{
  "n_layer": 11,
  "d_model": 128,
  "n_head": 4,
  "n_kv_head": 4,
  "head_dim": 32,
  "d_mlp": 256,
  "vocab_size": 25888,
  "activation": "swiglu",
  "norm": "rmsnorm",
  "norm_place": "pre",
  "norm_eps": 1e-05,
  "positions": "rope",
  "rope_base": 10000.0,
  "rope_fraction": 1.0,
  "qk_norm": true,
  "attn_scale": 0.177,
  "bias": "none",
  "tie_embeddings": false,
  "parallel_block": false,
  "init": "trunc",
  "init_std_qkv": 0.0594,
  "init_std_o": 0.0594,
  "init_std_up": 0.0594,
  "init_std_down": 0.0,
  "optimizer": "soap_variant",
  "lr": 0.0169,
  "lr_mult_qkv": 0.4,
  "beta1": 0.95,
  "beta2": 0.99,
  "lr_head": 0.00785,
  "grad_clip": 2.0,
  "warmup_steps": 70,
  "schedule": "wsd",
  "decay_fraction": 0.8,
  "decay_shape": "linear",
  "final_lr_fraction": 0.0,
  "batch_tokens": 131072,
  "seq_len": 1024,
  "doc_mask": true,
  "z_loss": 0.0001,
  "train_tokens": 300800000,
  "steps": 2295,
  "dataset": "wikipedia_en"
}
Each number is 500 + 50 x the weight over its row's rms, rounded and kept within 0 to 999. Layers, rows and columns count from 0. Numbers have three digits each. The size before them is the row's rms in percent of the matrix's.

# layer 7 MLP up, 256x128, rms 0.315, rows 86-102, columns 0-127
109:475496466490509423432517512628495472566467593440493521500519507445502487560591465466506502533526553540516473415488501560343544485478509517431566521561519545496482483408424505538474600525483516574546487566474383528447440545410494486433565452511586498468365495482517545435495586505492468467416501525502410553447405467501547494524547526494549528565535536471504482461400462489493492556541
103:422609488528489407518463509495474505507490490487462561571541447471459373495564378602474470637532516428505516451515484445405481530572489457548524463412536423521410470510531549430515548538465553534547485456528495526353470500489515604560463456480541512463516462440532459519517491506532443481550484449484476470464478473466531425532519518437473483543463586483446467504559464612488566552446
092:452526334492469533479578558485548438591471477557538517490512418434500452452488532514486501469420567436462460447468458430519484539522532452474504471486456532448482533578524581530568585508471520481511411535515532510542436472570452526555609511482492587479492519443507528471551471549592545353574440510577520508536524498500527586448437501556472498497563389491512516613411527510498497480479
106:450474531482420505534429491428422580445424606422584474554505380527524541479529576516414462431459481574537468551544528557588536540543515416532480509491485483533454489442522518472528561462454487427419476518532563620489514423526450474513468482500596494504526482539505452560505513530562537577540431511565508501538529478467484468450463442503507425550640512539466469567586485555521422560489
089:500531444553429574441463439517530540563548522573484445535476564509529455511496411461439556472464499471486489469492556471460520537519522428564548472452517489540434463490597567519478490564465394436528473593523488493492488414452647434407547551504472517546488454480507511589481568516509504460489425414514431511500480503532425456630455522451434537530518412438436428428553420478512541568538
092:473590517521581580520463456508445485531477477470568466555481395471478452550500477605490479476479459560466500456519441556544525474496461531581559516533561515458469446507494447542425629578606382490511463602519542517539491451436507473537507526480450489618453479536419503510420523473492573448467473485526530470481431533438403646489516502449557411509413432522530525470515458515520472515469
102:463536484473533546467524566496530520429480516425468509504539309452500519549468496461564499475555501400489430508438552507541547497538480430517511520477431478492468484469430505514494529500419494488463382500443500530590434462450503429599501458562483456505543401485540471492436619416444507551542577499500466504532605488588536559424600434525469463512546474482489557481541529462395451481524
106:473493559532452446449498423465485496482622431491530340485517505548499516540520485474484499450533601493427431474589540469548511497499481620523477475405503531455405537570515519519479539503502540481455502535426522494489501407508433524585546524432544514396480498456471462531486366501534486472441514422454445538472552557491450493543609476501505540455406429483537600431544513448476502569508
093:514566543559558446544493521506577477510473494475476450496474465536448431592617570468415516500463456476417482526468423546489568485440474462574468487418386555489394498543462465520526522446391504466512433517439575491515491445454465484493540583495475562572475403492514417464478465550476546467521550566442557544431579465548474552454546514503481456544534446572528510498615600488555477438510
103:510456543500442632450443475511494473557479525526564541558538407467421459389480486439601448452496543525602578508501500488485583507490622519443615541482533522573507425384514500538472578431582534531476457509484527481502420484560571468435555463442466504521468530464509501479481415490522446464502416517501421448514522436468468507470523438518567495470510580476482384478473461494458554502543
085:541414543492581467549472409560536516475505574518476466551547512526393382580708497508624480464553516498513488481545580571495465419454480520529504408502521474427468397555498505503477512448524482506437552519543510486508534450477536427447501499508474516561414497440549420502468506527491508560474475493435524558426492427470490500411499505474451475491500545594481413517420494532456528502522
102:507446402633451449591458475530465397523542491607493493538462423435444473561613522468523486470533559369504535449461448527571524387493419427475502486513476507526425521504416475467457491482569525480509589475463465488501547479444465364469541501485498518448515431565513509467425572490497562505463480608498608479462530473553426487489486489469472524528565534534471523490496497536464466500562
104:458516567511500566486616470630471524518507486508497580438520544526383502445516527523477464505575532496526472437501519513490551477474521577483460518494505500551466565414445497527479549479566516591483508478475451461543518470616530467471535504541509507453541488457600466561561417482656561517491496532467494553368586493524602390496527497560462546439571454591523480450445552487553482527485
099:542529468500416485486451528500458536497477497442583507479435470571544470448549521522545540582450497457451498470479575464466610513542404558455602511505516542496504425480493398479496452475626494515496528571424502414485617447518564513452553490498457552554495469486503499578406563475511463568580485541493503598537515513560518505453513362456519435560502520494452606439433476561430541520515
099:541479516505504500457486493506505514618506491458552535525531458407588541587519534513497529527558511539498464513435507612499507476523407523459505538477616541473526521430516509416506521488429508567471524562479530461437548493465585507479491465382620440464473406396454508481482450466430426516558547453564511577531516602472504488396480583516493542516523467409472395465530496510575476498599
103:515570578432412480466466465489592503584558506553441393461436572520537498504456480555521536428528533449448559491538498527540436507505563508446504485478531565446557471381567509449537530423484439463513536504512462463404423515529402447521408529483497482514432558512538432616483459498396410492443506515523527518552521518505408525485400520583497569460473508548427477538602528513502457511513
103:517455555476554508478472490517463470431480577499422423557509454409402509518520568515547501439460494540502522547512529567520493631335486473560492451513505554487439457491435557511470491523530549468541531547507510490501461563430510538433483514514429558437542452572496522559528484453485444477563423522587470463470549554444457551584510555510523458484533443329609467422524499501492480422451
# layer 7 MLP down (transposed), 256x128, rms 0.302, rows 86-102, columns 0-127
113:449501452415483582531519479545456577475491530524520567565467459477530417459430579478493405538507403513533466483507511499464464360496599475514517465522378530528510447434535480531482524501476548459483544507423473554559431474579436469469473496482507516553509504509531410462500527576519579460476548624398430514509481497491536398418467416519597494499453524525454585538495510451500529417421
107:472510466507503441500508545448563478486520430492452509543513451456544621558415446454493574590476446390501501506518554545537501473490500505567536532533600373500565503561463637503539462375533563461447485462478514452484506538498453540545532442499515576459443511570525540523533533456494591520486583493439507438535505553527517499570387525511501414411566525524575503459566480533481432577485
098:549557395504459505509465536586400571422466506519564523514510512442525465482527515456512506444487485516541526336549524563475498523544585479518547530457642475486492495548480525501488537374548556562552505481457559511432454513439517471484503486517484543439431483554491508504474498514408484506572618487546499483491522533470532549430430473464691426570495484442523557483439490524451507499446
112:540419488470431449547550487454578594478509483513462499580482481524518458541375485480542380481516436484442489557556523505529541463545507441460605488527435489543475509481461548522495505538540482502451502549446567445606589475525525505519564430548512501540474381535567585529532473525474455537455481527428488555623526487453423578507525426499436470473499501549622376514465457528426529485527
101:488535461533423581438474499494438573506388468450482562514581556531491557508612404450448518529416504498530490568474471459513500505536460530430650461505466483423535476499449523527463509439542464488586464520505510518542447473493617561459558560486552481495505606482410516559506504547460537461451398459537538407461474515575372490477537456493485569468399516471455483447456527481472461478481
104:549477482575463552544515545551513496502465453395561549519534474438514507585591408511557515492532524469580544524519458563533471504548429483468613516521555434440579555485393515448482591449491547536428457528544571417459502546458467525449438552479380458500401529537559525432501548462502554523446536552417460570556504484481423427465537527503579502487548431461458472519523487536546457456584
101:455455497456454509489456582461590445473516517499487496564497399517562556528415444483553509476541495401591605493505501509465552451501563455420491374468417423483519471562414398521512504513492501489417433523562495511477416463473547410460431445462477480513463492420549485561448502520548607540541406523498481544548454512562491588486585512491490487510442437577474482497456447514541502402523
109:532397522442489496423468436522593558495494451463498467536572501526414514472395561507520503497445546571448563517506564546530490689474454520602510561539359457468527487552484566488424471546532514450521499456490464488511545461485509451467490487473547489524480546543550465493536427517466454617544420391499517552464518485529450529494518503411473621524459491497449503566436415540498480497486
097:495547508528550487559476543519493565550487419507612471475539532415522448469447550504434530465576463481401534503429452525492472386440477512558488469470549550478432452473598582496561495461476601536505576540466418435559416441506475570423478499436464512493525496552551502527652522489478524466553488612428452497495478472440476515520459486542422568487502431492444413474520556570476436539515
099:571466552452443460526482387489565537576507545548531547505495532524498462534387571528519377434550474468468469424542510412513437478541494469460543496529626494541556527473508603479444542537498463437515480555493452405532500459531476433546434441539596538374520517470484484570516574543501530572577519503566490558551497384499490508456545545508407503557454460516524510482486522445540544485586
105:486466441484467492442511487405537533541483425555428451448480503578516495458274459545454557533472534503472486564510542495431469518497494487479534602512400481611512566548467557462525543517544483455549551504474442461404557546528521530594521459493527542381519505527473549476509538449519537527446568474537432555539505524544611479600511523500504398471495515524474474479572500439556482532515
099:563478420522545503405492515522449467517457462525512459570492382507495543505566488509539526549417477403412455425483614434586483516547477467533551460496413486566493597481574559369505521405532500466422459475441500493468582472529512487532494548452502449465512464467468478457496517444559576531505489515633558607453446513529478480467528494460441543465574517547494508471576487538586494559546
102:511473436481516471528486537433578494469495489518461475508459486490514449518590499502520602525503475496561515474500442597513445463529482455433518423521480524587524473465442477562604437442422560509460497564595573541430579503563557459456574584458477576515479470545402479479491565511418391467569604526536419490473599511456445541587411495502452475539466496567493591520437445484459534488502
100:437402496530488572507534513495395546517472532479520588439524548474503489508487508549478562543435462551540549573472443489529412467489513559530500476462438491523463518452484505482456434470550544511496483417413553402497462442448370576419515542405471544595478462472489493534534515556530455525396552638514508440381558479478545452478506480554560538553465460523469522539450576541485601460462
095:447498445509528541501556491513515555504522546512478447474451517479481481484609418508480603415427518544444485489526473458499413518486474505561513505595465457557491512510498461468508501447504506517498479415521538528446592528391493541481524607498505507450501555535471440566375419432460427495483368463532562510452472520523476491461563591473495557598605505423459416537560470558529429618518
097:538573487534477473517494504498604540534580495548508485514510446462485543544381491635533486415566493541526582419553595457520508593526398562488453580453582462502514486439568585507487484446516513537570494516524517513409486478439475544545447514574523539463567499498482486554448481513428488436449524510577490533489439476540414414500519527536384452448515475538400564531555514509528414559507
097:435426510517640578499503457473599530490557473446441517540519519463482581434531482555509492493387498471515474464490519427442418516621496572506550498468610502527531514495548465581474480549510620488515460503477533479498554491440464491541608444573497577492587420545463457565500534490597530558487525521545532525501433482452486411537546495582552493531508547438489599448533507470469534465414
# layer 7 MLP gate, 256x128, rms 0.304, rows 87-103, columns 0-127
097:536494487492535542460506529573519526536484558527509558523529507551529504536519514532427537524546516488527411492459397495340485463476588560506510482513607525528537434484565574476456470508576521435476458492511445543507510557474349512383503587460515473511500538433528488495497651428479535487462434588495615472474468479469488499619510541443539546478451532530517599502461535493569445541466
092:476520357466511538528522516533458526442480515489561506473487544482434544508443418524506389604513605539529498420482493510487492509526469576557474537538507421482506519537537449546478573442528465502514444540421502517454416471468482515567430543469549532451507463518549426514464458594569515560539601498478641443488545491450599479486512529445544531506492449522565366534515497509441578394447
111:536471449525505494521530461506461495426565471491522526497494515556605483507505417500476465559477471467476510483411538472494525419424521496441489480421550578419512455444424490404444548396476469519501503454419574495566492446527479501495465563525434500493532536509523382515599617418518565391523549449442475496453557520516458529576428463475601518537460490433435571543468524510504587585587
101:443522483485513506528512579509494415429556445595464530457495432462549504515466486508566402557592529528460530574477474471462417491422479438525349502468462577432395486456545494492503475568544518516527510441457542507524565522446395551538382506599487517566482568431557507512445424507487535568473502551405433457560529538501577493510500453503555548440463471453470500576522532459459487563543
108:572520497467437472492396518545497439511516461458472404502507490505476461626505467540555635435527484503466478478537472439609485453554486414460517546486443454475513455497482411441491552488477413596471564512546526507540447484538516480589529508474517576499428579486517467507559539581474518455532478445443472584551562492507446461522445453473554551497560481557529403429392490462500415484617
102:515533584437536478605512483492503506466420486454610464507483434588471422590520489553539430449529518485507433462464468433485564523504507478465531524551445539518474471392527482560556471530560605503429475499530511506565438382528496447567473499518505438504582558490464584476512526483522417475557468581550550523448508628487414486475484459405546501425494476569538522514517544387538466462568
093:475515513559542503642435499488545455547580554478511478500548570508495484438499540512476564409459395479488511442481416512435464475498501356501437424522481551477535491397496481491559501447518476479502446457523435599576492557492512512394566562472499423513503422448466459537451591475524565457507436513555557437451568504487505431514502448562457430443481531538519404486455570565505521562439
093:538533516444478525477416520543375445565537529468414537442530541505498543460526415415528513610445524494433515534458538419419500474449506572555426541456455472588527516506514491547541502477507510532490421453521532486422555571497447457540499463449476494543466533485453536496469408530598376484527549541532520447605511520574501521531586595568510555398475557569492542496447570570493549511527
102:440473573476534533495451466471502436566456412528625491621541404488393489519556497599524476528460434530501454457473523498513457480436445510486451454447499567471571375461437516473595501522528475511529560596539503537434393542491501493478568542507468525507468593547467473444387528435495513525525493498477451424468527508591548491525497488527518551504413481582563453531559470413554545491510
096:472465526507501539556454527605546458446490540395527503504553504420496517519623534474462434438425462454456577545537400556514528476445560494490513417430557533489495502424554463504477462447452531493581436493451491576589422444453511511415458529544499395629525477500551538532488510542455482520476414449526576470463507556508456557504512381563516534529521508506545497550473398524402511514536
096:484506540509526524528471451547482497573469442517472476408461425473535492616498506551620570436530486515486484540440463498429566466552633556403469445506518434502502543399524418530537385490475504448514418451595494583569494529442522490555487449560521434458498534580518448555447527517518422489528525523483440441504590538581500496577521436440508471482411519517488494510449483585439518519437
092:440482547596547540527513431474498509452399499480530542522499526446518365446506565445455541486566444467569462443523501536565467565502456413467462437495512505445462559545400483508562442472552526484600533523569465483474578508485606443412408425440541470494517508443547463553518547504492502491667504584483458500516529549557464508516520482506435530475543541602503511460512545414499534481576
103:532606467493427474484472549356430451527561527490538476533436476522514533580508540533460445541518557455482522527500489494527520576528441432492505571493445520504504459534516456499523540414555409471554415476437574421396439479449412541408508557533490440527544509551513511620409528468558507502525498542502449477475586559442522472523550441420516544551550472476459558463597587573519493446544
097:493461477538436423520507567581439520475555506592511503472527505471596441434533575478458447544481556546498531587420423493523445575564543531482543444485510479505522527482459450621525527580556507515534467413484513501613417503572446424541466454420506578515503524496497581492630458483547470502554428477448472469506410434484466487522480479483509485576461460471469544379537417418492484481446
107:436432518506443559438506561533478537472394502516495507543460462507537489552489480585502499494562508506434442529521653477521510505451539472514563498564515438467404515521479389494472580480509484491493476582465501485630370504466476526526463485532491434459487541459548462453392518567465465583497469507433372507559535512493519433446571438492550561469420472518504473599461594444431491537480
095:560504525554447546445456612498504391501479557485491496565484469488455526529405485446583478420567485547497604502483547537540525460511537413508401497462498596525439433454415480515476489497528438503524572433494442485521485534493599562480385605517547456451520524435518490508501517516455459444556461550584498530531526424464419492501517513460515614452444464489507373475469580471508532492586
087:546528477350524440516468557437412472565570547568463457427553561527508547488502560498532598482571502460532528531528487504499512503426476491515495535428477538480471446447385568596520423538460534377504463525497449541573483574577532406502534497468466601436536503557491562413507525548505449474522452534455497476540533502502571541507360536499464488512490461405495483534583486528540469559462